python train.py --n_layer=9 --d_model=224 --n_head=4 --n_kv_head=4 --head_dim=64 --d_mlp=896 --vocab_size=8192 --activation="relu" --norm="layernorm" --norm_place="pre" --norm_eps=1e-06 --positions="learned+rope" --rope_base=10000.0 --rope_fraction=1.0 --qk_norm=false --attn_scale=0.125 --bias="none" --tie_embeddings=false --parallel_block=false --init="uniform" --init_std_qkv=0.0389 --init_std_o=0.00858 --init_std_up=0.0389 --init_std_down=0.00458 --optimizer="adamw" --lr=0.00114 --beta1=0.95 --beta2=0.99 --weight_decay=0.073 --lr_head=0.00545 --grad_clip=1.0 --warmup_steps=338 --schedule="wsd" --decay_fraction=0.855 --decay_shape="linear" --final_lr_fraction=0.02 --batch_tokens=[8192, 16384, 24576] --seq_len=1024 --doc_mask=false --z_loss=0.0001 --train_tokens=140000000 --steps=8856 --dataset="wikipedia_en"
Each number is 128 + 24 x the weight over the matrix's rms, rounded and kept within 0 to 255. Layers, rows and columns count from 0.

# layer 6 MLP up, 896x224, rms 0.0864, rows 640-699, columns 112-167
[[105  89 161 131 162 141  98 132 124 160 135 134 110 122  77 120 151 100 132  94 108 138 160 131 138  89 140  94 168 101 121 109 111 152 154 138 131  93 104 121 119 107 126 125 133 110  78 158 112 101 113 128 102 189 125 138]
 [105 165 120 101 170 165  88 176 129 154 136  98 149 119 104  96 149 109 138 153 128 171 127  69  86 117 156 157 147  93 121 130 163 109 113  89 145 113  88  94 118 142 160 128 124  74 141 143 156 122  83 158 183 140 183 157]
 [ 92 111 129  99 107 108 147  92 145 138 149 113 152 108 137  99 125  96 146 114 100 124 144  70 121 118 133 138 126 101 143 137  93 100 130 123 105 148 105 120 152 145 134 100  88 150 139 111 138 111 125 116 157 130 120 107]
 [124 124 107 124  79 140 132 134 122 170 141 114 148 157  69  95  96 135 133 156 109 108 140 134 134 109 134 149 154 133 106 137 139 157 129 104 106 127 131 128 127 121 134 103 114 129 164 124 124 113 143 126 107 110 128 160]
 [126 112 153 129 126 144 155 104 120 156 147  99 141 181 108 102  57 117 111 142 122 173 206 118 131 152 163 136 103  75 115 107 221 154 129 186 112 153 142 117 124 125  93 121 112 137 115 215 120  57 136 172 127 206 115 121]
 [113 151 150 100 157 149 131 115 138 112 127 136 165 154 126 113 160 113 130 173 130 133  87  95 118 101 138 136 108 140 120 105  98 118 118 146 116 135 120  83 139 120  95 137 191 113 124 159 119 117 141 150 149 154 134 116]
 [ 91 111  94 168 122 128 136 138 167  96 123 115 169 112 141 145 142 160 110 162 103  87 126 117 122 122 109 136 134 131 160 124 130  96 105 134 104 121 171 120 140 185  94 136 131 150 149 114 138 147  98 125 150 167 126  96]
 [158 148 102 138 151 120 106 145 141 130 102 149 142 143  86 126 135 122 179 165 106 116 141 117 136 121 138 145 131 104  88  98 128 129 116 150  88 130 168 138 157 159  96 124 184 111 113 128 116 102 114 126 163 109 115 121]
 [173 134 153  91 129 122 112 162 195 119 126 126 127 148 113 101 133 152 124 155 113  90 129 138  81 113 138  77 125 137 163 117 145 155 106 118 142 113 146  95 106 134  86  78 127 110 162 192 109 160 164 136 157 131 155 119]
 [135 133  93 120 151 109 111 128 124 116 151 120 164 140 135 124 112 107 141 110  98 135 130 111 127 125 135 111 113 122 114 113 105 122 130 186 148 116 140 147  99 121 114 152 117 144  86 149 134 103 124 159 135 146 130 152]
 [131 124 137 116 132 137 177  99 131 157 133 155 145 156 126 132 101 148 122 126 111 112 143 100 107 119  95 131 109 123 131  68  97 106 130 146 146 118 115 131  97 104 144 186 107 111 140 121 122 132 146 128 169 121 133 149]
 [134  89 139 105 144 157 154 144 121 174 121 137 110 124 128 116 125 132 139 137 102 122 106 107  98 149 103 115 107 149 118 118 141 146 146 168 102 120 157 133  89 130  85 123 132 118 141 152 154 111 111 116 131 144 156 132]
 [116 117  94 155 142 166  98 100 138 121 179 165 169 123 125 163  88  54 134 202 101 147  79 115  86 140 141  65 112 132  82  79 158 140  92 122 115  82  99 127 186 166 152 177 150 104 188 115  67  95  87 100 127 124 157 117]
 [135 152 114 155 112 116 167 143 151 122 170 110 125 103  96 108 146  68 134 134  96 126 130  89 100 153 138 132 118 104 132  69 123 151  85 112 140 106 106  76 101 155 106  93 141 131 149 137 146 125 151 110 123 140 190 185]
 [158 103 133 166 137 136 127  56 126 134 117 137 101 159  86 132 139 125 135 124 104 151 121 147 126 127 149 132 111 117 126 113 113 124 120 130 147 155 132  83 117  65  84 109 174 132 106 154 117 128 123 147 154 186 126 101]
 [144 136 132 113 114 152 106 100 160 124 143 137 130 123 103 188 143 117 155 122 112 110 123 112 102 149 159 152 144 135 103 102 143 165 128 131 124  87 120 139 120 129 123 137 144 113  99 125 153 140  80 126 145 107  97 127]
 [128  99 155  84 120 125 158 100 166 113 119 126 101 123 115 156 133 112 123 161 110 157 144  82  99 143 127 119 133 122 126 105 165 168 158 149 152 107 132 107  95 121 125 115 115 130 146 146 169 142  99 115 129 127 135 162]
 [135 145  95 122 150  92 124 133 111 116 119  92 131 135 116 106 141 123 136 110 104 157 103 107 132 116 138 125 101 112 170 111 173 122 121 129 144  95 167 100 130 122 116 128 134 123 123 161  76  65 152 161 160 117 120 127]
 [ 95 164 116 179 136 123 111 120 160 105 125 148 103 111 123 148 146 123 124 121 107 124 143 144 107 126 124  96 179 121 150 141 137 135 148 108 148 162 123 114 159 109 123 116 161  94 136  99 106 132 133 154 117 135 170  78]
 [138  98  69 127 106 112 120 128 128 124 128 168 117 128  91 129 130 124 134 106 113 103 116 128 132 167 112 114 126 128 150 125 144 128 122 114 142 136 124 108 141 132 158 165 157 136 131 117 157 120 118 116 115 143 113 143]
 [143 112 142 145  99 141 142 127 149 132 144 114 128 188 130 138 139 138 180 113 106 131 112 119 124 134  83 110 136  88 125  66 114 146  94  68 105 116 156 118 131 170 143 129 141 126 146 147  90 120  75  94 142 177 173 152]
 [159 131 128  86 125 127 146 127 143 152 158  94 116 142 123 129 100  98 143 159 114 127 126 106 122 113 156 175  94  98 144 107 128 110 142 116 106  90 140  97 135 139 136 147 137 137 120 166 119 133 131 147 146 113 128 141]
 [103  93 148 164  92 139 132 145 131 129 111 125 132 158 162 119 141 125 124 118 114 116 108 129 142 101 130 131 130 136 109 133 138 120  94 126 124 132 160 118 126 122 126 125 172  97 159 154 153 116 145 104 128 113 168 139]
 [136 124 142 133 146 119 146 120 141 129 132 146  92 116 136 166 111 132 112 118 120 129 116 108 116 145 142 114 144 120 138 143 115  97 131 129 132 136 141 109 113 110 100 171 177 121 141 122 175 121 166 127 166 146 124 145]
 [120 136 189 148 126 106 138 142  94 142 131 148 107 152 136 131 120 142 113 126 123 111 137 103 111 150 136  87 110 106 135 124 121  98 109 162  79 131 124 107 136 126  92 143 163 121 135 119 169 125 112 111 126 148 139  97]
 [ 83 159 150 133  74 176 167 120 122 127 122 141 162 146 133 120 134 122 154 175 113  99 147 106 126  88  94 103 127 106  97 127 107 109 154 120 122 136 121  96 122 138 140 167 122 125 168 177 138 129 159 121 145 161 118 160]
 [129 117 144 143 162  72 116 111 140 168 132 166 161  97 120 139 105 132 175 130 106 139  97 130  94 125 112 153 138 107 159  84  99 133 141 160 133 110  51 123 122 120 115 142 154 109 110 159 121 129 105  90 131 151 125 110]
 [121 132 135 112 162 138  83 125 123 154 141 121  97 144 118 101 107 129 169 128 123 146 145 138 157 114 127 137 116 111 112 108 185 128 142 167 137  69 113  93 139 113 149 132 117 120 105 116 152 118  68 134 126 144 108 138]
 [171 122 110 146  75 110 150 125 170 125 125 118 101 133 102 137 117 113 121 115  99  98 152  92 107 133 147 107 149 102 140 109 155 150 106 162  94  99 191 110 119 158 122 154 132 141 111 100 173 110 153 109 132 113 109 101]
 [110 143 119 141 113 131 126 107 154 114 128 151 158 115 134 105  68 131 144 150 106 113 179 133 123 185  98 116  58 108 131 126 104 113 146  89 130 122 108 130 102 144 139 143 129 133 144 147 108  83 147  97 149  97 166 123]
 [145 119 146  93 105 129 152 134 173 172 158 137 148 125 137 103  97 121 116 171 111  96 142 117 108 106 163  79  83 102 134 109 120 143 134 104 166 114 117 101 138 130 144 150 134 107 149 130 157 113 149 157 121 121 156 118]
 [136 143 131 101 100 162 120 176 108 127 203 128 110 132 109 104  75 153 139 125 108 108 140 139 123  94 140 130 120 116 189 133 148 126 159 160 121 108 151 115 144 162 111 124 121 115  81 171 100 111 121 184 123 157 147 183]
 [119 113 125 115 172 152  91 146 145 148 158 132 112 128 152 109 173 118 110 126 123 131  73 134 113 139 141  83  93 124 136 111 175 153 126 134  84  64 133 111 129 151 127 122 155 114 102 143 113 123 164 127 142 140 143 138]
 [125  75 100  97 181 170  81 155 146 140 148 134 101 132 103 150 102 110 136 132 132 176 107 157 137 127  85 132  65 116 128 120  83 118 144  73 135 121 126 120  96 156 142 144 127 137 133 120 168 120 118 145 116 160 118 128]
 [117 105  94 152 171 187 161 107 149 110 177 122  88 166  98 117 152 145 146 117 100 138 113 112 121 168 109 117 155  94 148 139 102 144 134 132 139 126 106 129  88 143  93 134 165 143 110 126 132 146 137 124 128 139 144 151]
 [147 131 143 125 123 115 129 160 179  70 137  96 130 102 130 157 139 123 189 131 113 152 139 147  85 145 151 122  86 136  88 128 156 103 130 145 121 142 166  93 120 132 124 168 114 141 174 149 106 134  78 107 137 113 162 127]
 [144 124 133 112 136 128 119 117 134 153 150 143 151 132  78 136 174 111 125 107 108 178 131 141 114 128 153 137 195 138 128 125 115 137 171 139 124 126 122 123 125 119 116 166 148 106  88 138 150 143 122 131 125 152 123 169]
 [ 79 147 107 155  86 150 126 164 114 139 118 124 166 109 133 184 126 128 164 122 102 152 181 139 101 111 147 105 119  85 134 153 117 170 166 133 147 137  95 108 119  95 140 161 192  91  96 146 147 109 166 112 164 112 138 107]
 [146 133 126 115 132 148 150 121  82 133 170  89  89 119 109 130 109 103 137 151 118 125 147  93  96 127 133 125 129 169 176 111  82 161 122 169 161  95 131 101 164 132  66 112 103 100 118 146 121 103 149 165 161  95 135 154]
 [145 136 112 101 135 155 122 123 126 135 123 159 149 137  87 126 105  43 155 121 120 131  88 102 116 101 109 119 102  77 157  55  85 158 120 126 172 131 128 147 150 115 123 129 125 116 157 169  84  93 100  89 109 116 138  96]
 [ 96 115 129 125 114 123 117 123 149 114 148 109 149 151 135 159 140 124 131 121 109 114 118 113 107 135 136 154 123 127 143 129 179 100 146 141 132 143 136  95 126 130 122 169 152 146 102 124 137 111 151 124  94 175 111 140]
 [ 89 120 132 115 115 155 107  68 138 123 141 114  88 137 158  96  91 147 129 107 125 105  72  82  99 109  88  95 135 104 124 136 121 107 105 133 115 122 143 103 122 115 124 142 147 137 103 174 100 117 114 154 150 100 127 165]
 [145 158 181 113 130 153 118 115 129 122 138 129 125 133  65 138 148 127 167 148 119 156 133 156 117  81 128 107 130  98 116  91 127 169 131 117 149 120 121 134 119  94 132 114 148 155 127 143 113 126 146  89 177 143 169 149]
 [144 136 156 137 161 133 134 129 115 121 145 151  98 143  95 140 138 156 143 115 125 114 127 145 120 114 157 101 105 105 134 125 110 148 130 144 152 101 106 121 135  92 131 139 124  94 142 140 116 120 140 109 152 146 150 144]
 [147  98 137  95 161 146 181  67 171 146 117 107 115 145  93 132 125 124 150 143 118 153 125 110 103 113 130 114 119 121 163 118 145 170 156 163 145  47 137 121 124 129 160 128 122  66 131 158 143  93  95 110 132 108 175 151]
 [129  97 139 115  97 142  84  95 104 114 140 175 129  94 102 112 117  96 150 115 118 163 110 135 129 122 100 108  96 109 140 107 147 136 130 116 148 133 168 142 123 113 122 115 182 137 146 180 132 101 138 119 133 128 136 173]
 [179 129 127 126 140 161 146 145 112 155 189 123 137 132 156 136 123 125 149 175 114 145  93 108 115 142 124 121 148  88 124 133 108 124 142 124 119 139 166 124 140 119 104  88 115 104 147 105 102  99 119 125 188 120 148 105]
 [169 130 121 131 118 124 159 107 119 187 134  84 105  79 124 148 158 156 106 131 119 158 137 138  80 138 113  87 119 106 119 135 122 157 108 100 125 128 135  96 133 106 130 158 106 125 100 128 118 130 102 140 144  86 115 150]
 [133 108 103 115 104 110 103 134 139 133 145 106 126 116 143 135 155 130 142 139 104 107 134 113 119 138 130 141 117 110 142 131 111 126 139 136  89 136 139 123 144 152 168 155 136 127 104 129 144 115  79 115 109 150 110 177]
 [172 192 153 152  93 127 123  99 131 107 169 177 134  95 117 131 132  87 157 184  99 117 123 137 103 161 137 141  92 130 118  84 155 170 101 142 133  92 198  65  98  84 101 146 146 123 118 152 120 120  58  81 137 119 138 125]
 [115 116 133  93 107 145 107 125 136 133 136 120  75 153  78 177 138 141 110 125 117 112 144 119 101 122 107 107 103 102 133 120  92 110 161 121 133 100 122 149 140 147 144 149  97  99 146 136 169  99 127 108 174 133  94 170]
 [159 136 109 146 128 106 131 107 140 130 143 129 118 124 118 136 156 131 155 127 118 143 132 117 126 121  93 146 120  93  90 132 153 141 143 131 124 115 121 112 105 122 154 151 143 111 125 135 120 117 115 129 125 118 142 112]
 [127 147 126 139 142 156 126 174 134 145 173 126 151 178 142 104 111 128 136 142 106 136 147 101 132 124 103 103 121 156 139  97 154 166 108 155 166 151  81  92  98 116 161 113 134 118 121 154 133  81 115 136 113 181 132 152]
 [ 99 117 125 116 145 123 160 163 102 143 127 112 108 139  97  89 130 116 144 125 119 132 145 138  96 105 126 104 145 106 143 164 135 101 135  75 102 188 144 143 106 184 132 101 143 143 128 109 163 111 142 128 158 145 147 126]
 [126 125 168 111 145 121 162 132 158 123 148 124 100 126  73 144 111 149 143 102 105 120 150 168 111  86 189 107  87 115  74 131 107 127 124 127 155 147 154 120 119  97 145 106 114 147 148 190 156 140 128 109 153 161 137 113]
 [167  86 148 129 128 125 140 163  85 138 145 115 140 186 115 108 130 130 157 136 127 133  72  98 121 110 127 134 107  87 129  95 109 161 131 174 127 175 138 107 154 108 149 111 147 111 124 168 118 137 111 155 163 152 136 130]
 [126 138 104 131 138  98 120 141 188 129 116 166 155 117 126 135 147  94 134 105  93 169 146 164 108 148 161 100 158 122 169 122 103 131 154 150 134 160 125 123 114 117 158 136 147 108 154 167 105 109 125 117 135 148 110 107]
 [ 77 115  76 134 169 139 142 156 128 135 127 157 100  89 131 180 134 132 156 129 129 131 124  74 133 134 126 113 103 135 113 104 164 155 112 148 169 156 163 117 134 125 130 115  96 102 125 132 112 132 135 129 123 133 157 129]
 [153 100 118 103 132 111 140 151 137 134 141  96 150 131 152 117 112 147 134 123 112 114 101 156  74 177 105 128 116 120 114 130 148 123  84 140 116 147 100  91 173 108 147 139 138 123 121 146 107 143 115 127 162 170 129 135]
 [143 136 145 147 144 138 107 141 140 127 136  98 142 166 135 155 138 120 163  92 114 129 140 121 126 131 133 140 125 117 123 140 130 109  87 159 107 131 170 130 129 127 120 136 173 118  98 134 125 111 108  86 117 124 181 130]]
# layer 6 MLP down (transposed), 896x224, rms 0.0788, rows 640-699, columns 112-167
[[150 128 112 123  84 130 118 111 124 132 165 122 122 153 186 126 118 128 127 191 164 103 128 119 109 123 124  91 111 106 116 121 129 103  99 130 153 157 131 145 108 132 139 134 115 100 146 127 145 111 170 138 156  99 131 148]
 [126 145  97 149 152 111 141 148 117 113  98 118 111 121 121 134  95 115 134 145 152 130 136 125 149  98 184 145 112 164 207 137 104 117 149 102 138  93 111 168 118 139 124 136 116 115 131 140 121 133 108  59 100 114 155 148]
 [156 168 166 113 130 127 142 114 118 143 154 107 146 135 141 116 100 121 147 123 114 156 129 153 141  97 147 137 149 156  89 129 122 128 115 157 114 144 159 148 146 128 145 126  93 113 103  83  97 128 132  89  99 153 120 158]
 [ 72 124 119 120 136 130 108 139 123  96  81 128 113 135 133  85 135 109 129 129 155 106 114 170 150 142 119 146  97 116 104 134 147 129 120 153 126 128 136 129 128 106 101 120 134 134 114 161 120 164 129 109 128 124 117 134]
 [126 110 120 143 115 150 103 101 158 124 112 145 152 157 159 158 134 118  87 110 174  61 184 131 174  98  89 144 142 114 122 135 147 141 107 147 101 121 141 168 151  76 104 129  83 155  74 105 119 135 113 214 125 171 102 126]
 [106 123 143  94 148 102 116 151 113 135 121 151 116 147 116 159 104 149 124 170 157 114 103  76  97 120 135 134 123 105 120 149  78 127 116 139 120 102 140 114 176 147  98 140 117 145 134 137 137 146 125 140 149 151 142 129]
 [115 136 118 158 126  98 125 142 106 152 130 137 162 136 109 107 125 127 137 118 158 166 135 117 132 107  80 119 117 107 138 148 151 120 122 180 146 127 157 123 144 125 144 137 133  91 139 198 132  85 127 111 113 130 148 153]
 [144 165 123 134 126 127 110 151 139 133  97 152 142 139 116 109  99 136 114 148 128 128 112 193 126 128 117 150 165 131 107 119 128 128 122 111 152 149 134 122 111 107  59 133 104 107 126  88  95  85 148  82  86 175 132 147]
 [135 132 170 146 132 140 153  88  92 128 158 111 168 101 150 131 139 193 118 111 156 114 100 153 120 121 119 111 158 114 155 132 152 154 109 142 118 149 124 147 101 155 114 170 137 172 165 168 142 120 133 106 132 159 117  96]
 [174 116 135 106 122 142 123 105 130 188  67 131 123 132  99  96  82 123 145 118 220 163 101 139 134 150  53 149 146 138 132 159 139 158 206 117 129 106 141 174 176 126 109 103 160 104 140 130  82 106 135 139 131  76 143 113]
 [133 137 145 147 143 134 149 139 144 129 117 127 104 121 124 116 122 111 124 158 182 146 104  97  95 117 122 112 105 155 149 102 118 136 133 133 146 112 122 125 141 140 117 109  96 131 129 105 129 123 109  99 123 126 167 159]
 [107 111 108 150 135 129 119 138 129 103  95 127 130 145 140 116 159 136 127 117 146 126 139  95 165 137 163  62 138 123 117 113 156 110 107 138 149 153  99 153 131 148 145 137 111 113 107  99 117 143 166 107 161 145 117 142]
 [174 193  99 183 118 183 164  43 147  78  92 114 131 139 187 104 126 165 118 176  80 109 158 157 140 166 182 138 117 169 118 145  93 155 102 150  87 102 133  81 165  62 141 108 162  99 201 174 117 105 104 113  53 125 130 208]
 [148 141 127 131  88  98 113 170 146 125 175  91 125 142 112  85 113 145 156 101 103 139 131 106 117 135 193  90 141  97 118 135 126  98  83 151 108 124  78  90 131  71 168 106  98 179 131 173 141 143 133 135  97 141 170 142]
 [136 119 167 120 125  97 135 130 118 137  70 171 132 128 103 139 156 125 108 124 188 151 109  90 142 109 126 145 134 150 126 149 122 130 126 150  90  98 108 104 119 139 153 148 105 127 162 120 108 130 155 160  84 161 145 109]
 [140 147 139 138 105 119 127 138 115 132 107 133 149 165 116  74  86 150 118 128 151 151 134 132 128 125 134 152 138  97 171 137 135 134 115 121 129 147 136 155 137 111 127  95 162 123 102 171 131 126 163 132 125 122 131  86]
 [173 139 154 130 126 134 128  91 127 134 127 135 100 118 123 136 169 100 132 125 128 149 106 123 139 145 149  78 124 131  70 136 122 171 117  94 140 119 121 173 117 139 119 117 138 121 129 112 128 172 127 147 146  82 108 108]
 [181 124  97 113 130 139 104 122 150 122 125 129 112 126 107 120  89 108 113 164 156  75 137 155 156  82 114 131 159 124 109 117 124 147 131 125 150 148 105 124 146 103 118 133 147 117 122 130 108 129 117 125 135 169 137 149]
 [ 96  70 155 124 146 175 100 111 115 144 201 133 103 117 164  61 155 147  82 126 200 115  82 113 185 137 119 102 104 150 120 191 103 111 162 141 114 103 154 176 151 102 162 170 177 122 160 134 148  79 100 118 111  95  68 117]
 [113 141 128 135 117 153 135 128 124 128 147 120 139 120 137 136 126 117 148 153 108 114 126 137 146 109 129  91 142 130 112 130 114 134 146 131 150 137 108 128 131 127 139 113  96 123 113 139 118 123 156 138 153 120 142 101]
 [ 80 103 100 133 114 138 135 172 110 126 118 128 119 142 112 107 167 121 106  98 153 121 131 118  87  76  74 132 102  80 133 162 135 117 123 111 128 105 155  70 111 109 138 135 112 123 150 137  90 158 114 146 143 144 120  59]
 [123 112 129 147 138 110 114 112 132 124 109 129 115 118 103 114 110 129 149 128 137 102  96 138 123 115 180 106 102 178 105 135 166 136 139 132 137 110 111 178 170 101  96 150 138 142 113 131 149 138 102 138 118 112  96  96]
 [132 155 146 115 119 124 118 134 146 147 202 131 128 132 107 120 137 135 111 133  45 152 160 148 111 123 142 141 126 130 126 150 160 138 132 129 134 112 115 155 127 142 140 146 119 132 120 131 144 135 125 139 141 127 132 103]
 [108 125 146 144 141 133 104 152 121 115 131 114 137 133 137 141 142 110 136 139  70 114 129 149 145  85 102  89 120 141 126 108 149 147 131 133 136 121 132 150 131 150 137 122 111 140 119 153 139 100 127 128 155 141 130  97]
 [122 145  99 112 134 155 113 162 136 139 164 122 183 117 117 165 150 138 107 143 110 131 133 110 110 138 106 119 140 161 125 125 162 148 114 140 144 112 135 179 105 147 128 163 114 135 112 111 135 102 134 129 152 108 100  97]
 [106 155 109 107  72 125 113 134 133 134 114 145 168 167 135 142  88 105 105 101 113 166 146 105 108 126 157 139 195 139 143 103 133  87 124 107 171 151  89 112 148 123 154 188 103 135 117 121 121 155 190 154 159 116 114 114]
 [152 140 128  94  60 134 128 130 171 115 114 148 143 128 142 126 109 163 118 176 139 119 161  87  82 151 139 126 144  79 133 121 104 160 146 125 101 126 117 142 138  99 146 160 137 106 119 123 169 142 193 145 157 131 165 144]
 [145 142 131 140 128 154 141 129 146  91  93 110 127 131 134 107 167 145 124 142 115  96  91 113 155 128 119  86 161 144 140 112 150 155  94 134 107 164 156  96 138 105 136 120 130 106 142 155 113 148 150 123 118 135 136 147]
 [148 133 100 143 140 130 109  92 119 139  96 174 140 134 135 110 169 148 138 107 106 134 141 115  98 124 128 115 125 121 154 110 136 125  69 148 140 134 142 138 140 186 142 138 136 148 100 155 118 106 152 131 170 196 100 121]
 [153  80 123 105 115 154 154 149 127 126  64 153 102 135 138 107 134  96 129 133 146 111  98 138 160 141 179 126  72 162 166 129 132 127 103 122 136 137 133 173 115  88 116 139 151 157 125 172 112 170 118 180 146  97 151 141]
 [136 125  94 129 113  77 152 106  84 120 148 139  95 109 147  85 128  93 136 111  93 151 126 111 110 140 168 141 121 172 106 135 130 134 126 126 133 159  94 151 157 119 142 128 135 136 156 124 109 118 151  97  99 151 122 165]
 [159 123 183 153 131 112 123 121 178 156 133 143 147 146  83 125 158 152 135 150 149 128 107 133 133 139 154 158 112 143 122 100 140 160 128 159 114 140 140 108 126 179 143 161 113 136 140  74 158 131 159 125 127 178 130 126]
 [147 126 160 138 108 111 119 140 179 147 147  94 156 157 145 128 155 111  99 133 138 135 152 121 100 153 120 142 153 122 121 134 122 127 139 128 149 180 128 159 117 154 141 134 123 126 130 138 119  71 132 135 135 126 140 108]
 [111 162 114 159 135 144 118 106 108 148 120 144 108 111 145 133 143 128 159 146 101 110 151 129 135 115 159 134 159 165 114 127 128 112  97 161  91 155 150 129 158 123 119 136 151 133 160 160 107 122 146 144 142 137 103 136]
 [150 128 123 121 149 170 118 159 108 112 145 102  67 151 147  70 159  93 143 122 129 135 149  81 106 145 119  94 147 149 142 124 135 131 135 120 149 114 118 101 118 171 100 112 107 167 111 126 121 173  79  77  76 122 169 129]
 [137 174 119 185 112 102 132 155 122 154 143 150 106 132 138 121 117 146 155  97  98 127 134 146 113  98  98 123 162 147 105  99  96 107 119 112 121 152  83 101 158 157 150 128 113 128 135 110 157 130 115 139 117 161 100 123]
 [136 135 145 105 138 118 131 154 136 139  67 137 160 162 123 139 118  92 140 136 202 101 130 125 156 145 126 136 192 141 133 143 117  59 136 135 190 148 154 134 121 159 109 104 148 147 177 113 135 115 129 135 104 116 144  99]
 [160 122 180 100 128 142 117 146 183 138  99 141 157 123 132 140 160 127 103 180 133 170 157  87  99  82 143 115 204  95 131 136 119 132 159 150 125 102  83 137 124 120 196 178 147 110 125 130 121 139 167 142 165 165 147 121]
 [126 160 169 137 136 137 111 111 109 139 172 148 102 119  94 105 115 160 141 118 145 126 155 151  83 132 103 153 133 138 110 158 169 102 129 133  99  92  73 166 137 126  98 146 104  73  76 143 137 126  87 124 100 111 141 136]
 [124 140 155 153 145 151 138 115 111 105 133 181 115 140  78  56 106 129 146 162 128 122 104 167 119  99 128 138 172 121 149 190 169  99 133 170 110  94 162 155 106 128 203 158  72 148 162 118 138  56 148  81 119 138 122  89]
 [119 125 134 146 127 115 122 125  94 125 111 138 121 121 122 146 114 109 140 137 116 114 124 125 165 114 119 123 123 136 114 115 109 128 130 119 115 105 120 146 115 135 150 119 130 128 154 134 118 134 121 122 157 117 136 112]
 [155 139 126 129 144 155  97 149 113 138 118 112 148 143 107 143 121 131 144 121 186 160 108  96 128  87 104  94 128 117 123 130 160 163 116 139  36 128 120 146 171 116 136 129 113 145 147 115 134  96 149 158 132 139  91 119]
 [ 84 125 147 139 115 130 137  81 128 108  81 150 165 112 129  82 143 162 162 130 155 135  92 150 163  66 123 104 158 100 122 115 173 116 169 165 104  79 149 209 110  98 144 149  90 144 106 156 110 122 120 141 162 145  92 187]
 [100 125 147 126 163 152 114 137 111 103  90 135 165 146 112 124 145 126 141 101 150 112  97  93 150  93  95 111 126 115 144 128 140  99 144 126 107 139 113 118 161 114 161 124 152 121 120 142 140 119 132 145 131 124 112 107]
 [ 99 125 123 113 141 108 168 121 146 171 134 168 151 121 128  94 127 130 164 105 131 168  96  85 124 137  99  95  89 121 118 133 107 147  95  96 120 142 129 173 106 115 132 159 153 132 110 167 107  99 131 137 114 122 113  98]
 [107 154 146 112 147 128  90 101 161 125 149 130 116 154 149 168 150 134 126  82  91 147 150  98  52  81 112 113 192 156 166  91 129 170 116  73 128 150 104 126 112 133 105 137 116 150 131 154 107 122  92 165 130 120 149 127]
 [126 142 124 181 128 147 137 189  97 105 140 142 130 174 154 140 152 157 136 108 232 123  95 136 145 136 108 142 112  93 103 127 105 145 116 107 159 154 117 126 138 126  91 123 125  95 148 107 113 103 118 122 146 116 138 148]
 [126 132 135 107 144 129 124 132 136 121  59 102 111 112 125 150 135  98 118 116 255 125 128  99  93 120 129 125 169 151  87 136 138 153 161 105 155 155 143 118 102 126  99 121 141 109 132 134 149 141 135 102 137 128 154 131]
 [128 106 130 109 126 128 112 147 125 170  73 120 165 129 102 143 117  96 127 132 144 109 126 133 150 120 138 106 120 131 139 137 136 138 132 128 121 118 122 133 106 112 107 139 136 121 125 130  98 125 157 129 124 123 159 114]
 [ 68 146  96 168 148 130 140  98 116 139 129 141 103 122 163 135 182 131 130 132 169 112 110 165 181 125  81 123 178 137 134 136 163 143 129 121 133  88 117 176 138 112 157  96  89 137 137 103 166  96 135 127 150  68  69 135]
 [133 124 167 131 112 151 122 135  98 147  99 136 113 116 114 118 131 157 135 116 133 113 153 155 143  93 127 132 145 108 109 132 130 147 138 150 137 135 124 120 123 126 121 123  87 129 136 127 117 129 121 135 110 129 129 121]
 [ 74 141 124 136 119 127 125 126 141 133 109 137 113 109 115 129 131 103 135 149  95 121 123 126 157 146 141 116 119 132 150 143 128 138 130 126 141 144 110 113 121 103 132 138 118 167 119 126 138 114 131 129 145 140 130  99]
 [ 94 129 129 112 127  99 142 131 140 108 105 124 128 121 155 106 142 170 119 101 176  99 205 137  81  80 105 144 115 134 136 146 116 116 123 141 140  71 192 128 118 166 118 119 164 112  90 114 119 176 144  82 122 110 108 151]
 [134 133 134  91 122 116 141 126 125 127 149 139 157 120 125 100 123 117 110 126 133 129 120 125  84 153 103 139 178 149 129 118 153 150 124 129 144 129 123 109 102 132 149  97 144 161 119 136 126 125 120 142 104 138 116 126]
 [ 52 151 125 101 123 159 169  89 153 143 153 157 104 115 156 139 122  96  99 122  98 159 130  99 127  99 151  61 137 112 127 140 160 178 149 110 164 129 122 160 132 150 148 115 134 127 130  81 124 134 165 148 118 149 139 112]
 [131  78 140 125  95  78 122 158 124 125 101 136 110  99 121 130 101 117  94 140 178 112  96 163 173 169 104 108 111 108 112 116 161  97 118 115 105 135 107 103 171 113  88 150 123 149 118 119 148 114 170 131 113 127 136 147]
 [ 59 144 156 132 134 135 115 139 129 163 122 138 131 111 119 129 103  97 104 164 117  84  78  73 124 138 172 134 117 135 154 140 142 101 145  94 148  97 132 103 136  87 140 132 116 136 158 129 133 124 169 101 125 164 141 133]
 [165 113 128 128 144 113 113 131 156 139 106 147 131 150 121 130 130 180 112 107 157 121 166 145 121 120 124 107 121 150 145 133 180 167 146 123 102 139 103 130 102  58 152 136  94 122 138 117 132  90  84 126 114 105 124 157]
 [162 133  99 139 122 147 146 128 125 124  45 148 155 127 131 120 124 108 134 117 255 146 107 104 116 124 129 117 132 141 121 110 139 130 135 118 124 135 136 160 101 122 102 107 127 154 129 151 132 111 121 138 114 126 118 142]
 [111 108 140 160 151 130 149 160 133  83 146 127 152 119 153 119 152 124 137 111 111 136 122 176 130 122 118 144 116 148 152 136 123  99 134 105 135 125 107 118 101 124 144 111 108 114 126 134 138 142 139 161 112 114  96 111]]